Each number is 500 + 40 x the weight over its row's rms, rounded and kept within 0 to 999. Layers, rows and columns count from 0. Numbers have three digits each. The size before them is the row's rms in percent of the matrix's.

# up: layer 5 MLP up, 640x160, rms 0.159, rows 242-284, columns 0-159
# down: layer 5 MLP down (transposed), 640x160, rms 0.14, rows 242-283, columns 0-159
up242 103:516498489544419514490520447543477520516500545521479491512480438463494510508410459518527451543478495532511564459518527538538511445506485461534518559489487507460516437459489432464499485591580488470484560505493554558526489469455499491527589443452485464478445510517515475428548489442540457519436534546484539437427470517509590536541470477500553556470503561585486491524506521504547561499507497574546595541438523477511499511458513427495521511524461543533480539501392551510494485479452553
down242 091:504470507627517557469511533511529480464469483559510567531476492497557506508500514522537539528519556540464448384453425490545557447558516513524476511507493436471466529454461463491463523470505488514528466459449448500530559535501482437464481468518507499541428459449583519477494536495545522481538477507438556504474496514560466515519514484623498494474431510550502514507539470491487521495466483439574460445531478482457564493491545473534520481511473476530491455522454647477530436499507438
up243 097:531534494508457500421461549549490529443479535482489572482471464508547600407459521568515547486478422483520506521463534456525526449493538462546533452528505530493409434451494495559477512385488492435536480525449508481539496501470481583490451511517510433490456535483539515498590464532462459476496495461489371495538512485459499462466499552484525468534528472538538525540508555587476520517547519493536492558480457537522522522461469533407498446479542499482423483469498515539513470479485516
down243 089:533465496453520513435509500509495469536442460530567491451425550479415510455465529353521558527432522479418544490535568471513486510460490543509525474509413548490518528545452511477480579574464483509549552487498479465422472534532530532461458545517472527517548550473426524465449484447535517594495542477525465499562485460481502488498480571507513515437544556520530483505556487486563477532506522444541446514471470465476487492530524523487520495491493603495575498507495448474536518522501541
up244 096:475508523477538498486472484513522490482429508587452484470504521520521504519570514404535507383464448437483564538529479561505486490536541564542454419503453519527510476499524460501495472519511500458544525526564502501501492523469504570483510510519428520473551491397442485500520524467525455488441513522507461508437490530468435515491516498454441569519514516579516407480536436533473556420473528496516522457496545491532491547492482479513487572560400539530473519475522525538451405492510581
down244 093:504449506525510539550514421498473567520487483423517406512457542454462509513510523442519496503509552469544453507540538497484598477514462488446494533532467532499566536452465524461458483484517450461494510536472481511489475521516583491591499524514484489531477558499453478401460545478514529471485563454482604478530520472486537587407415541555543533479489546507543495505487472487496487545496448529513503519535488503539385448515470550526550526508466543509429465457486488417494477443462546
up245 082:534456520477415515488509519533465435483600488531518544501478496460487535526465492536515490534447494492530439526529521509472445532587483540515416531543537548460488524542491543494447550499451497449522583489492455537580463412532503509477459503466553515502461486459479509512471448419503523547467530640541530500459463490517487450543478495456505526511509507500472508480469510549497480433499499577537570496468535426477459520392495486514552561477503542516519471457557490466525522492470611
down245 093:492518472557458544484468462502518544489492469479528540556469582490548548473496502532509477475461539426438455539530454520479495498474485486499517536497481556513480522438501473531403512546492595460514548449484505550518531512452540467432480511541597493528393449432434494510540553591530528549429531512458461546514488444528416484438535540500459528454460480551498498457488488601509477473551513501499544571512554465471495524533451515503551536468554451520514483454508485457478444545472505
up246 120:489508447459542481459500514507523447520543475537506517552525527453533553512523498511558523498384480483490511489537509523542514549515489508595531497537487507489489414524535476504544457457430500467456515468458496565503492508519441555387459538479544554513485506470413460500579472545526533528467448514552458527473516482521434477530492585487497542477521524496508447480431483530554437481496567445568515532514565482434518543478437482417474537489479491481441561560576488558451532478448482
down246 111:510435527482465512507504533538463532484461543476454559386425496588447512471490460520481514485531460566450508499436478443548423530489450441517465528559533520510432534494453534495469492514552556497552471483554474521551449504550531460510525533536484510498507469468604541501474556484466466455501596507541540491528506553467561500529469473471525464456461491505520484495570490481445543473566442459481494482464525472581455539504503461507518439535458505571531479531436521435531473432549452
up247 107:582439497581467535525505463506470423465558520541444513531547443471536460514516447589482462474504515539494508549567450508527412445453444519528499519569543542479466531534471541493541496477447445493494492455470557567497553459560474591485526520507541455495468561456498524494529467478469512533518481528531463529515364545514526477567498546449517502516583551508438542437538468486439524457500425449504534513454496501467520571518473535476499494535475518510492458484467463488488542511458482
down247 122:438496499549500517510502506495516414541550500512489450543527499497509451478537485553481495496516491580519552536528500490508420459446467462519451502530499550514442511442462587441452574500484503497511553484544543513461502528480535507601487529472481525549456597468468576582429484467477488465490450507514466508508505582509518467498507540491483504507564514449480530449538429472489436537437430468499548521488558511457447485567492481488512503565431517551447399455550520543488521484439437
up248 106:485503502488442527443505530508427423473472502496583505488400506500518519473467498461581527518508511512540516489429481470525528472578595534481466479529542522520553429590556514499529466572500461456524493552498491504507449540525499535435507387478512471472454478497508467514485490491476471545441561432518532487496471443503528498472443541492556472475557562546463453505494552530524530481509521450540515463490499514445456532480431455486573438504523481462495515507467518453639498519512566
down248 111:580481504527431395456492549487514488544443496463534539512471514490543473479509476559496489533522435504517533491513565488451537513505490471462521429438481529524458471567495460653477476425504468469495507506432503495519491497521577478480536467547547432443497518539568446401530490491428498531516538568502514506484493482494436543505471487531547454477488481523472572557513488483508527508488557519567557467556467519560532486431442556469493518451561460456492529517449456521538542497478486
up249 104:487488469522462471495523461491453497509424486484551527571468392441502503477398433492574494528572478557533506443460506486435481507534475512519501517464454507483509464520454534471457442477536602477553477485514496526515494445490480448518461537567508509536491609537461485473503525545528535557455586497560531450484497508518585460540507495465449563474503521431551526588498498546620547488506535542499520507462544498505523513531505428493506429519443515528499517477529466533510471487542507
down249 099:509474490502495504519516537484502440485517513439489416472458631505529507445526513518520472384486501489447541458508465439499578583438502522477520467470436532513568525531533500496464537524427489513551486486485528502565467442521527508538487479564495486470528532495519410448484515569464510480496490459485575475497501451532535505456494489554520483529532481498518535492467574459448377561493523512536467595503529533493572477418546444513468575529537511534475534485498454456446521507514504
up250 112:462522535520452540519466477530486452479545468531494471537488430503479527430530429545516456528434513508548470547486444518472458422518452517532548539534476538503514540505451423540468525539545536486514550495525472486521426432598433500443594529565533532511506481480533495528474521478486486473496601540536532400456487482529558440544510446492542485521526559543462509570505474518572470473555463531419555570507450510484445506448480469512476485500532464495502469539506434500466513468471558
down250 109:521529505465467459464500512435585461511448484460552567444508485581507519507540465470524529506510535414485560488454565550469534485506530526398491458506529510564524544473448528494491448461486500479491484475478522494489506529560529514521554487513463555491483468505492465445518529447462493508498497445599529476494499481524477589500511527518510540508427546554431505544501458466562570480539492446501578536535441449452468503524419491462533499540586509508431444502473540544547471387470469
up251 080:529399522498462554461491482512460546474524511537544469468415513514558527490479498540546562467487448516476481536521504498457455471571504532539534468551470567389486447506502538492435512493568515425507505530514488504517496466452482454454476495492541553544479475527508457451574493533475502546429508571516469478538486518564514475538516466413499478477492558552429464500525406579553507471599441466497539523512496486442479496458486511437559537455452509519557509537465475488561504527467563
down251 084:556492514534460521454548461512465499442500548546571464564500492461496517535515478461544556520459501509503508513520529458527441493473513570501519443491468634463490453441517565508401482534517510404518491517470482529460535398441485452488474459451569466541407454564478444473560467562503523536501492533532446492554421466547519481512548524472526525442520501521486502489500513609483571484529456466500530522481528458433465524498499484468551525491517503464516453558471441477507475517529488
up252 086:506467492607524504527501503515453560501531523460496499527494457511474491475498568485534496560488513528555545482481460459516470449586526473516511545538491549479580423511560553448446469555517492478510449494478511467466532449425468534559479443509502443495468444530410486502431434512470520450429473484494548507533451496512552532499483520438526491511560490524487444433536528473443566499530511513563543540509557487492528626499503467519607447470439523449441525435510500494503499541507518
down252 097:532519512511456499597492510593497532520458515534570431501496479578467469490556515523450552447506524495470519538398525530536475555501502507452553423446448518535555456578555498494462437525503578473499417497518634482441495551550501531453476422493507460479507487514520453527514502585466474484474478497486481494465475546502475499513487507449610489531512447509482530508540525526487543455462489478521498466550541499511514521563541520466453459445514582450480510538441475527482494475495475
up253 116:596486490499504470474525498520500421470499538509441573480484508505555534460450467486514520455428517532499518476526551529500502557502567442532542470492497518402502473442512423492493549435497526456559507486441449523562568515569490514477526471477482499466548493521551441494578441489594551483478527533486440467558438497508528521468541526486495484471535445438516453499531482554508562461557504467458549485510478427455513482490524472462514523483503537530421528544427484439541456526497611
down253 106:518531513538487469482510512466437445487477537516514522486442485535505512509619522483506514541500480519499472535573540463529519542498469462488511487425588510475493483466537550599476472454507481519452465500502564515467535536463577511442551495445528454529535500429551535504534509536447503494518504524504448498435449529457497554458468492459530474536438492458478531554536457487490495432414485468536574348507498519513517537503483504480474425502535455561498508556506396467559550536467473
up254 084:484522458574444515508486531576535505489544527509435513488479469450471531522431462512523502455476492473461485504463523481462539509529497488488462544462510514498448483493511512439473484483489463475519498516492645598567483482483452532504484471442546500461510502533499514444503428445538503533536486587567476485422457484480442481519478595512523509476578557506483513449503441493468504523515454442541562590501546392531512505501457458509557541555506489482510556479424557443507541530496568
down254 083:466487448531530514469500492573482524528553483512511536508465423485465510533463497534466541528484471454536538488544490464521565488530476565553457512444503328447505477553522522531469471466503497599490506584518521473474483501479430498540466456517515542506520519497486517520538414488535460539542485483494448452473486524612491496489499507599503455509541526486504448501483450392484531541508488483486467508546612464431473474482527465455458524555513538551523470470539488476505548564526507
up255 097:511483474581412467492474481518494473499523569465525552519532515473556497527476409551453472436486484527520512533557483492511492428489498438576540493518512548397537541502567502513450513518527535473535512508499561527534488414535489478455592440555455455461502492462541506522478531569480522495476550526491525463572505465507516485502468537506495427509488462521534491526510440549595523465470482402478504529474495464479480557489473515490423439460525420464398451529452459533544483541502510
down255 094:474516503568461488488498535468488497478505529476509504523437487475429523468441480576533532487497464439472441503561552499485530546544460469660435538445527526504508509525436587540525466538533487478522508460528477473497493552565536464476437524513481400468533493502567509482441511460490483519463487555462509501451523535439514470541522520552440456498514464612437478517543460508523449529428503487528521544511541461471483534486482558429480541544530482483472465456512483556561572525537484
up256 115:555526489524483512558515485555445495466548565521525573480513454490546528547524412546458450501455489473459476464528435554478462498501529517507518563482432522436550475558496525424503512506481533485498472506480479555521471493508481471483546482456496482524490567381485445496532518570603531504497453542553486480525477577536438460425510493479513527506479518467477513500555426509475526554537516450444555486444542443446467509547510435520468560498433478538545480529488433435436564517508526
down256 122:472522490557565547546506546490417478460525498482536512550488519537497436573535485483490472519453443501476494415541457529502500517431460507531523513469540523451565477597451548468570504435506462525507509519495417508494565536517391507548505467505508473523497543481502443546547512556546531489540513523446508514517500593500493481412469447527524487403430518463520544511537549490443504542463508514458572470469495489513521506578473468522551478488441504548474487514503513462444511388508534
up257 098:434565456486539514484439475523493465539517509585497508496511515507512502415429487499518543519364536472459510513504546502541512543591466618477483542465459495543529550536497440492466471475458522414482486505478486482501513522526433503474527497517552531527528442511459486536512485506568515478424520508452518535458494517525490459486511538483547548435539501513484520496507510575503522497528598434450543491530492487379481485463528460462515538475491513483451547606467448498489432525460544
down257 096:383500528452488544540506486483575488480484517573441454455479519517418534602534455501529493497466470561517528464467469512516491442448456486531449496478452550559532543490509542532553519537474488502522469483535618506503497430527491498492417454416466514499519509472481508515466464559554516543576471486508438523515535546508516458573424537482458525503481451591508498451492454472558539521517514509474484477473566525531488488546552471482447526500503523553424507425529499558533498474560492
up258 088:514415503509467565521499495540560509516612471537465494528474498466440538521522524483484511545432529536544507449442475444442533513477460565527561530512472499512479427422533585439506487522502507484491453541483508574466423459519512459456495499505531511458520461513505476491517519528537569537519480550519526450477517524568511438441476578544527477474506559470457559419495423547465552489527484444498583522550501388467540498515461478445487551452467497449469521532481519485517502475548545
down258 099:558555506477503432465495484477609567501416461500571436509476504513586566548471515524488545464534513489481518560503500550528550460579482420468407515444482522455491517494488401597451542488469545465480521490496475478513508555460515427497557528522448492524470508534497505531525503519476451491515562480473506454510525421496498567512483435525468469531512432529512484515488586545567517486553542484517423479514431578526508456485492532449465482504523428492521532473482538504483479486537508
up259 106:458506461476480526519481474594541517481543504594518505508429482467583574396420483519555522493485496552535504468508515517468507463541503505564518531604517519429443513510459388476437541479551494469545543540420507512561462489507406499505486555516479467525497514500549493505475492529517466514474503489511449459526540497543489474481475491492544487443504530530513456557503518543572475511532502510426483541549452479469521545459454486484474538439440496499429424488566553524501555465444515
down259 090:497479501543473532445488494489488472494478527475529435538452537493502541433460481447512493518541488434487480470534464542520482607482503516492560509504427459467548533544517457459496457481541431500452518427424556475496494463490502489551578577509521493587589536559504512448420516574454486488499511455516520503563483447447452524518539494555496562549475516439485586552495477515463484538542530500500498530543495464571434432506458425498495478525498536502405510536447514456566490522458510
up260 103:492522481470492515537515469527446494531520441545475602485481530530528530440504503425548442569398475567529473441501427459517454524519466519508499545484473522537550553485496432455497555550522506497531574427456481586482543553523518458488467461552530507528500476497487470477504468538547522566399498527515520472543482540551574533445483480483463489465489538533458452497469463497492541508499530517435490445505536451466463511417476460547497575581426471499495514523533458476442477436531538
down260 101:544475465465561421489499479517575542506537510558478533433467526460482510592475513509513535519560499476473477521485542465445539479460621484514456458485510506483459503511574481550455499389534470496563534485443468501497556511547513504473551472523555521557485454477507503500521503524483438466466468552443559511459452457484504508504496504587444506544385553502571532472523535557543504483454474562429457508433455534482534477547455494495499561435490484527514449536495496483473518424510481
up261 102:494548488522534453537512467467485425493449450454464508541405526474458478545512532479567553437456468463533462423496499500539446406528391554498518472504577538512462549508521542470435502480536507478474534491551553506527462453527520486493550476470499443576489553503592504474484485525522471544520480514596470484564498494544488511531477491480509424523572564519532493543491418493569549544481476489540488537546487489482460500551439511483572471505484489541436485492510541492586548471519466
down261 099:516438487462477497497505474448502448460535476471527582489521573494506495463587540415481478518514536576500434521517558461471517534517485523553478459452482532488550500572512506426435396434450471499504529501508457515566484611465508486479524484571501535510472417505452505468526496600578525461549546485538522502467488479472493483445462513502514513599527497496491510505545509559418472554452519566496454599473484511497506512521498446487497431543505487513466530456505475512494546463546522
up262 084:550492488503481490586481468537532479504446500519464523495417449497522486530393494473534523493481527504536515510487467529542460512509457498491541600470588511505387494532533438412509619561488527497464530475467470561494450504488530543516523393435497450524519507570533424461511471546508486528556518486526482457472467504538484486413430509520497503412514452548512470493509519495534552503488478495495533485548501453470493490485462476501525583500451500509527563522468514464543600461468521
down262 083:485500497527540474461486463528431469528486512509459495504550530510493484489388482479469575461492456432485538471484513504460493440513572457503462550547461476450470491568586490536526498466481420537568518550539542538512511568490520515523518526541506489532475506464458509541468478464512473467416534503457439536455521510468450477532567481525530498476410508466451541486524547414526398555488510600497501634496542499473490510470564471605465469513490518499503528528540511497472486475468544
up263 098:482504481508462532539487596511480511516559520555475477493458445512494550473501512411503500477469560485540503465496498551437521483578562582542491503523462508531550451458470516445412455493483566452550488516478576527474482468503513460497461495435536529513495503532464466425465491493539397487474440524516505462467441478456519439516490509521511604501465486539493522469515518525446520455463501532538584505476559429496477526447505480532490506495386482455492592467521478460513464532522605
down263 095:510416482526479492420475520547554494475555533446579493437554515553539523552491497482494455497486569556493443458531558483489442456472496515494519522533446400435426518473549493491530422519561510531487545478515478536482457509499554456475514498481440486503476444484552544483531490494490509494502479513460524435510523509545562568560506506528542520505519457522473473567470469598414514485525488485546427484483458637538514451525543459526551499490440438504475458542532543474524484446491491
up264 099:488519485520467552561474516497440403455542513520440560499530460497470509519454441563502474483504527563481488477549448382472458486497442508445510529583562523500480538514515562459459441467432499448503527477521595524541477508525522492494472523469568537507549525492534535500520456483442523536505451598544511535576463570524529455562518590458481484414540554478461529434511436503498477500453510489512531564481539475460468501515427524474520498529523527526507475443521512449481554505477479
down264 118:473488491519534486566500488504433462551508556417495479512464454517455493572477482565453510473446524565473500450570516403501460517469494546519521491434510540540558462512499572486532436479485512499490555514485558486458508515510505486539514520434420558540629510450460511530477471515551551499487456517470460541482508576485533487498550461439547510503540463394468493493551484473497479516437489498519515553492529534437423509529539502468488496563494593531523496542554455472448500496409495
up265 112:539551461531483459537533424554485482527518495522470470494477526484455512500409427528495493492521482492521609467454440505484473460484501550496523529464403536491548532560500526476440515532502496467552508480417481492508469517535484531398508532557525519503429560556537483543488547585497539581458489445512496558455443534550527439442485534477572471530516556528431469465544464526579468484485473419540504564499522478482435530519502501490517518570495468488510409523490495458539462524500483
down265 098:473499506528532525473493457525509471535518534511496454505482537492475507468581593573529522542517474535515534474481533521526563498485555460420558534459464520499575510468511525538555544480431551452526482484524490470473452527535508512493438446413441481518428500582548473461477483415513488549564497412459579501508499478565554493478541487549447465496493564576529453454500451551567485417487470522479474428495473536534444527517480487448455508423498491442511436492515470499498502541562498
up266 083:498511493517452471530449518480501506525564482537456506509490423580449474546524506454515481503450495464477455458461508488513513470524403580531606605554454520476489495535541498493434493581538539448473507519455480495498459500494503463473550534471516454449519521528573541453514546549513463583528479513539451477473526493500511469492494473521492465538472570496436534509492528547554511535526447463465550490531612408469555502474584486478510476485525540521419472498448415464484461493534546
down266 084:587426498464595464550505460484530498437483516440499511484487524444521482467460522472582512451498513491546438535539466564500565591505591481489501433551508566512539496525524551546542562475495494484490438516461478490504477548593536543493418497444482522534515449495498477483534501495513464477493568433472547534563479416417527469512463549468475509463502455528553439510454509482450532462466519444469449459512490548532458568489513550492485535544445464538488517483532488577476517468496488
up267 098:524525475477512478519539487499499410505476551439638593554508440463572517487474516543466488385413479568444525526407521515454484470515493514442536532528473518502506489601506516510499487526503499482465523520547445544537499517501456492448490462461520507501425591468520481453490496480511475492436512502498479426538496541480535458545536543441450493450499535510464509520418499503536478456450478546478565463445512451488498528489473485513536550487536523536531535548464516506575567479455529
down267 094:545454514523534476538505535524457530522468523497496521499501493554465454470529481523523561494523524515434488499487490506570409580567489485429532481494465512491524506574479471516519474485539537526407403488483483506467543500507472507520486404534504439508554510535514454536559496548561543505560459467496501489438444480493467503492452452473496550527581422481468541517453559406406508481527450498543527448548470485536623453479533527510423557465504461507489593477501498522497471517482482
up268 109:485476489516498532541458505492487496481442471457546486465513421495493547428514448514557568438484472616527511487570500462550436576600489452505489556501529521420514519574489488486475537545532512481469511453458466515568515429508465460465459414555535520480550520458604496475513460488496507475486497554496501512525443480581526508507575400438505489439558499514518503547467476499555503510469471527451527473551571483500507477429455480473511568475497523529517491463470486463537500546483538
down268 119:555471479575485435533502493467490404427511506495418519529504453500541465506474547478491500491532552456549488435531507533511546487470414479545454562479556466425529492508475506509569569441480544511557562472449435563481573533478471467485541503476491514496454454425500492494469532458453556577460551458457552517548470527520550542485414511554557526492427543546499512572477456559492495513478455486425514472474471515521525456521536507522491516517499490587548476512534566489474520473526483
up269 104:449525492480496541450486542493532434477443435532588505512436443499488573401516506486541587493483490560477475512476434482446499503637572575479453523487515516506521532520567534495507511551437431450495438507485492520501538449541450516478502513439536502528545485491505508520559497446516469510483506486583526543445528466503513502574459459470524485479536592534510478496473532531467544539540505494527484526475574501525478521479440421464479495492444544566498484508463520423498481554482563
down269 104:565519537525500472427480496492495570491528478463508568420479560524484480492530492525461506486513535531459463450489545489477589486558466457482447527533454525462523520515555423585479503472465510476425500474587446554486560472538538504477561471519466506490532485555532429460511502527430506540516510578556511552529540459501402541548479477608514484479422472512534485528453533514511486440491560498524481485486442533484559489483538540479474432552486430528543439439493535458471469493546484
up270 098:487430467490447514457500471564401455491458508525556489467496499513534551475451446472555592482475450524495526516556542528471473533580544541553503483490489536421510560584547391505506458511493513476516529495407401494510518477423403524430480529542529467463468536480480512487559530482499535508483538439470464506501518526536505465506555530432549439511481458489478430559483437542571530530547516520423486512515461493465492515496504514485497466499531505539510519531433488518524456448516547
down270 108:508509498490558575411514387491513552431480519462444507467510513430549457465481442516522564521495529481474562442498487542432526476455493460523502403373533517542509464514501530464476577550541502487534525499450492517516431502509518542482535536510476511531446479541489535507471542502425510520521558486486503562563484498536474549528463498537496533525447469426510500539479531460482503499437576479509474501514499500456479527456483579517506482468583520494451430489537423573494540503578482
up271 094:584418528507488531464476553528522546492496467484523516552474408455505503498432512567562538456466468493525550598552500492543498553530534491471525506499565521438456442451524540502411533497543499451531485521448495507554444470489564495555503499511578477452597493440557532508503499462453497493555460530514509460463502462512446525491473450472462497481527508435505514490453473597512494498458434451530526534559523462456506542482435487454489571505488451538432418446511499551527506492531511
down271 089:462499505558519452439521580473510526484514480516504525514586486498436438610562480477512578506495490521455517421577495556500438556394488470467476477451547567557531543480475543482500484535501462470488558513476463504493455529456508515535540473490534490458522510488490513475534497496488437513503448443503487529541508472468559568515549411555448503504427534426473573507464441603552455431540538519478531462525544479537513518491466535455492493530535482513463443490469464456513470523544502
up272 084:493484482583516548546521509543498486468497518483557488479402454460524572428489521475512581423503502571525575469478464508494471432541457480500541484494491571478450463461552473428462560517527534425567483525519544558534492404476504478526478450447482549510485510469544457495535492548508476503442520516541475446439471491531520499501476468452511476538539505497517431528518506542521499475467523480529570494450498438463442488508487442494521510421362499455471480508456466482529535460414497
down272 077:521503464535455515529554553527448512490460583482486519496486493552426492477472514509537504462488489525496530463518445500525446443530446509483498516470459639540502503444433488447458562592527522387535464549454513515477498448550520499475475494423518492523431541517577439521525503499560450501501537560532505503453452537473586472444473484464506509506512478482493488518555489611537474495465532449475578538529492454434511547556463485433570528519488477505519431527485467492474471515487500
up273 086:588465485473412501444498508529463518496537475556536512503452529569563527512470470497532530496442475511433459535542504535482463497575498596479481452489479580492515497562482564518478519474525501417491450461572554515515529484515450480445495454497535532539457486441558497518585522510462536539496514576510498458540472443581501517521514447481519501547461548550419470481495404581506560473531448433471536499537503468437506557457487489447546536441497493499560481512475494452515495541540494
down273 112:532494555504543506485557511531457487559520523487525447522511478456502464487525462525468511469539412567528484531534468429505473482478444558465470465536465557506445551515474600525409512512457531483505435531440463495465518464501435457512493485473541534495485524535516548471492475511567502503478474589469485483450487508535458499536550432440514404533580498512529525480456450497422516532519505515474477538500550520458491431500481512477526595426495463428467511487495440457640535511492491
up274 102:500509475462532505525513569532482489456444527582474467524484462505444494460447503453507493497451496549467508551457544447489491528492497551559496567464446529471392494495444447440537518445531534483485542489465521502495544518465454562455585468546513503527480560444511461483532506562577562537457550512479457518451542478474512494540498503468584522482541499521490503578566504501452545527573489513470513518478509475462469500403547477455461516479490591468493465592494477488494478577393536
down274 095:486392504556431474484510483573563520494532526498543573511509489474559486450500502499529490441479456499595424535488515479433506530528540483583614501500545521486450493462473494515493534563488504489505526467442467471487532473522535501437479561512498505472554413538562542434435473549441495515500501474528539501491513442475545482477548531488534464446450551515477518490584506548525517489462481552496430511464448485538491523431530474463484482485561564425481533449435481474516573551490497
up275 097:459475476568464503461508471555524465528469510452520483497488439445534562497523478510515534537524451495532452581568456476497510475610543490527457517475561537408557563518587458459419516478467513465482499482530476526608542505484476438413513538490538551545482464559485480442494471511543525462473494469496494540508494466605576523461519448471463506501463567507467490492544461507465508454533460522454553486503502475510498465460480496521582529489502519537481571466400483452535454496497533
down275 103:486507503501477464487496553539513481511409517451519429555516498493476555533460542497580515510557444535448452515490470483425471504475516461463467540427524556483453545490592527508503491527551535458499498457509438472488584475504542519435421553472565491471487398513462527484529521486591516479484511463509491571537568512509562452499472563496568503508497533517455520420529519624520485500597453486466483496439466523512471460522483495463533485434525504535506491491435521508520476440541507
up276 100:467469445584472505529488456478480452479507523483532407458524445477507490542428513548542547509516478579531486473484473563475494493557539426508613590451613512474443480554490564450472445511496493474491577530511518538523474471441493481554435482514477449485504508520490431567560500506494476452484517534581490484494556478472486507491469473471456478457507576540551515512474466508482513526517470455451536552464496505500435504475503437491560511556428506541444479492537533454523517465417521
down276 092:517507486551528499471488472520534530478494560520451411529477481418501483482590507452446474511552525503411500442515523439506520505530495547479484468450534517515500544435503511557542537598523447486569425480545482518503457502574489496517470490480523555502511449474465484465520554446551453453485514530551507485463475491413506475512533498551465552541526455531515529537525584514524486507562417488435520467446451526465557443489551455487464477423607448438490502446488543503512539540543513
up277 104:522505473537565452535464443454495505401472452466548533535513476494410534507475467498499451518492482469568499447510406471478466500502436514467555530444499524513490497539485511465500468490511556449492447498493446511506537490549495533449491460506465492626481533469473476494570528600611530484479499507534502480405444513492530484488429543481478505531580527475534512534469497543527568529570523473505470442461504512452494480528480517517572628558452467518477477523536492443494516527524497
down277 100:545469473509541489548508420528502501566541516526508531480463539459524499506551494500428431607483533463535560536570465538416464513423530539464455461477411535503538503531545540467456552532468500521475498503519547503567497506522416500465559433439485550495545510545533454475467528526574506433572560483500553506547498520516473534436514423494496491469556498488497456512523531454431488526425550528467506522515529438536467505484509491505392435475473504513492468483499491532486440501538441
up278 098:519393493608494549528534471479437457482557537479548436609475498433567502510492443521486499516523457551596506535573419498545499467495489493515512463529513536494520406527492531510495477479493510471470482528542560528495411483503451508466536467491572467475427508515521499518448493469463505533486580554506519546479482481530549505481506495468512474490566550498507529518470463540510439437454461422511553471511454523461482524469519482502571518453528460446414420490543503554533511483464492
down278 097:632492505508440444506495453486502552441502525454574474500485552535525524513498530566492513500515478455501448547516501516498563450446554515485527453498535504493490496535511534549499557492547439522433514487497561480529577395541442424525559458528564456456522485489483498447418514491576418489543599432520483511435549511500455509522543543509476514504478539464564477499454494522542522476591535448484483493488494514436544479446515555450451509461513474433511463461528508516494479517489469
up279 108:482552505488514446448464487519447521481471559469551562548530519529469526461478530452518502491538407472497569502486515518503470462515501515552436476419445528434552460441523495517510485439489565478579509509548499514551579570401510549528439503515521485486442497510467496471529479543573420474447523433476454494504511502487500488502462556448487518536487444466514456503493553559457472430576509550577456490431502523556550567502496479528508459554476510517539540435466474546488423494531499
down279 117:532491492440498380546484442523527495469544576545422510464504542587526507557542551558454459496479519452494491431471475526550469425500501430534534459411459541424431464548458478479504498429471500489509489536510497518483483508541436471477541511546477454489480530542586511525517508525506505449508544553504470485516519431466506497480450471486520438471474548576502528534540491559572522466479502453448586534537494592524467525518527519483469462513525536530493515519481535475451572461542458
up280 093:545465470526469528500420542505453529440563541518500517513423505530564519510502445467483515500517494496450552563535524563576455493508512514555467516502475558418521465493488520472506568500537531437496467512502521523548468387512409517533578506475481498572469496487502423558531514487533575513487583529509452501470488529514470527462462543489526492468526478533540424491565445543556497383600471451494538507559485453446521500496532505449568537476495498471469514498445519469546511477488478
down280 086:456555516467508527521510481465514558505431518546550474545490474512532492454461499570583544471509477498438478571512511585471491482513522566535494548475550500498405559467480486441391594489491435494507526509473422485460442493522483439433503505461479518427520528471450494471519549478577484558550475557518496501410532491549481472450482433579510496520478550534498480506502423493504496487547487459432463511522531492480508463471584512472478553558484497525521486483471537436537542558482540
up281 103:532482496525536519466512485622441478502501519524451525448501531469447525462431481556616442570496413539461519519452529481442441522480522461507496515504481540470518452461555505471430544462511525476508493516443482517549529465458465562491497486501530452530458500559416490532489495473493440534472535493477450483513451454484586522524548508417525485518525490474416514511524538529483503507566498596498502587488448471498540480427450486522447481500485519511543513444406477556454473517497555
down281 107:514432512444464423531495466493475490489480539491586535467419520505500475539485482536462518535494480435550468464463470537532504511498479468522560539514565550426527460518546556417542447473500528453497464482423455513554455453538480498493540457478546494459506508521592474484556519530576525508470478580465514473456558451529461486458549446493484487460465481481433440468553467539505497495547537527560559503442505574543496469509497549527541489539535509543465550429422514435545509485416475
up282 081:520401481528450549490505534565504529469529533541593507466446488534550566501492543493533549416503464500471545506520494475453519518541482525569550500551481550443467434483557522475438515554489521410541487511513501540541448422489472470509529436442514538520498444484505408446528491548476501574469486572535530453478495471522472458513480464483539491476474528574455434455533446567520506490545493500522487503499595444434493506505461531449531564432448522458495501511486481493528535492424533
down282 081:499500551493500541500536528510452481461524508494506500568499467527499520482486478468507533521460500524525494556540459453523462468473496597567506426517481579497469488412528542543488514537481524447538489532447528517477502458535472528449473523502567490488471435492554434521524531588517482533455502587526475486459429455523469488427473400483566448502549509567492502462500399615435572514544493483496499474483525484424494513536483491471552529464529558447460459564466407501485490482459497
up283 111:548486454451524484543488547506524516484516460469496520479533472476581484454463483456500552461469475638456560494529468539442447535592461521539527548499511525400503514534510531391471503431514488487500480509470499538508520499542458558549555538481499461526490557472503438543495526507522458441489506563603434547511519529491429480503467483472485491479492465483513468491492410502521552499547482532457537545485472452507451518477513516505493539529452553461444424498565493441528485477409569
down283 106:502385510507595531463509456517529563534433525438482521459502555467457472493495520471501535514538531491602529514476515442531502571534563542472524467504471474555541489469494484581461488537491539511450452474450508509493425558453510516513512496560501462544483480490502452468474495562445505528602540451487440554565476488547459557415418481547527498471424440499514516477522438590494483548470530556502507500539513517444509532459528452469497489485486528505492459513537473479406516535471496
up284 113:479500477462499474523504467460463509516470500434492493469446529449467549463496452482512585514545485525543455555548507557510404454510553517526463451497532533485490495516481476413457536447614546465557547506585451549570480514483465493506505431452458502526396460475474448531489492479561552511489537447506537466522464525564496417478533506470476522516545480547482448561472463502514476439501448476464534487540540502455443531466494529526567592538516468478522454458543514450560547507464537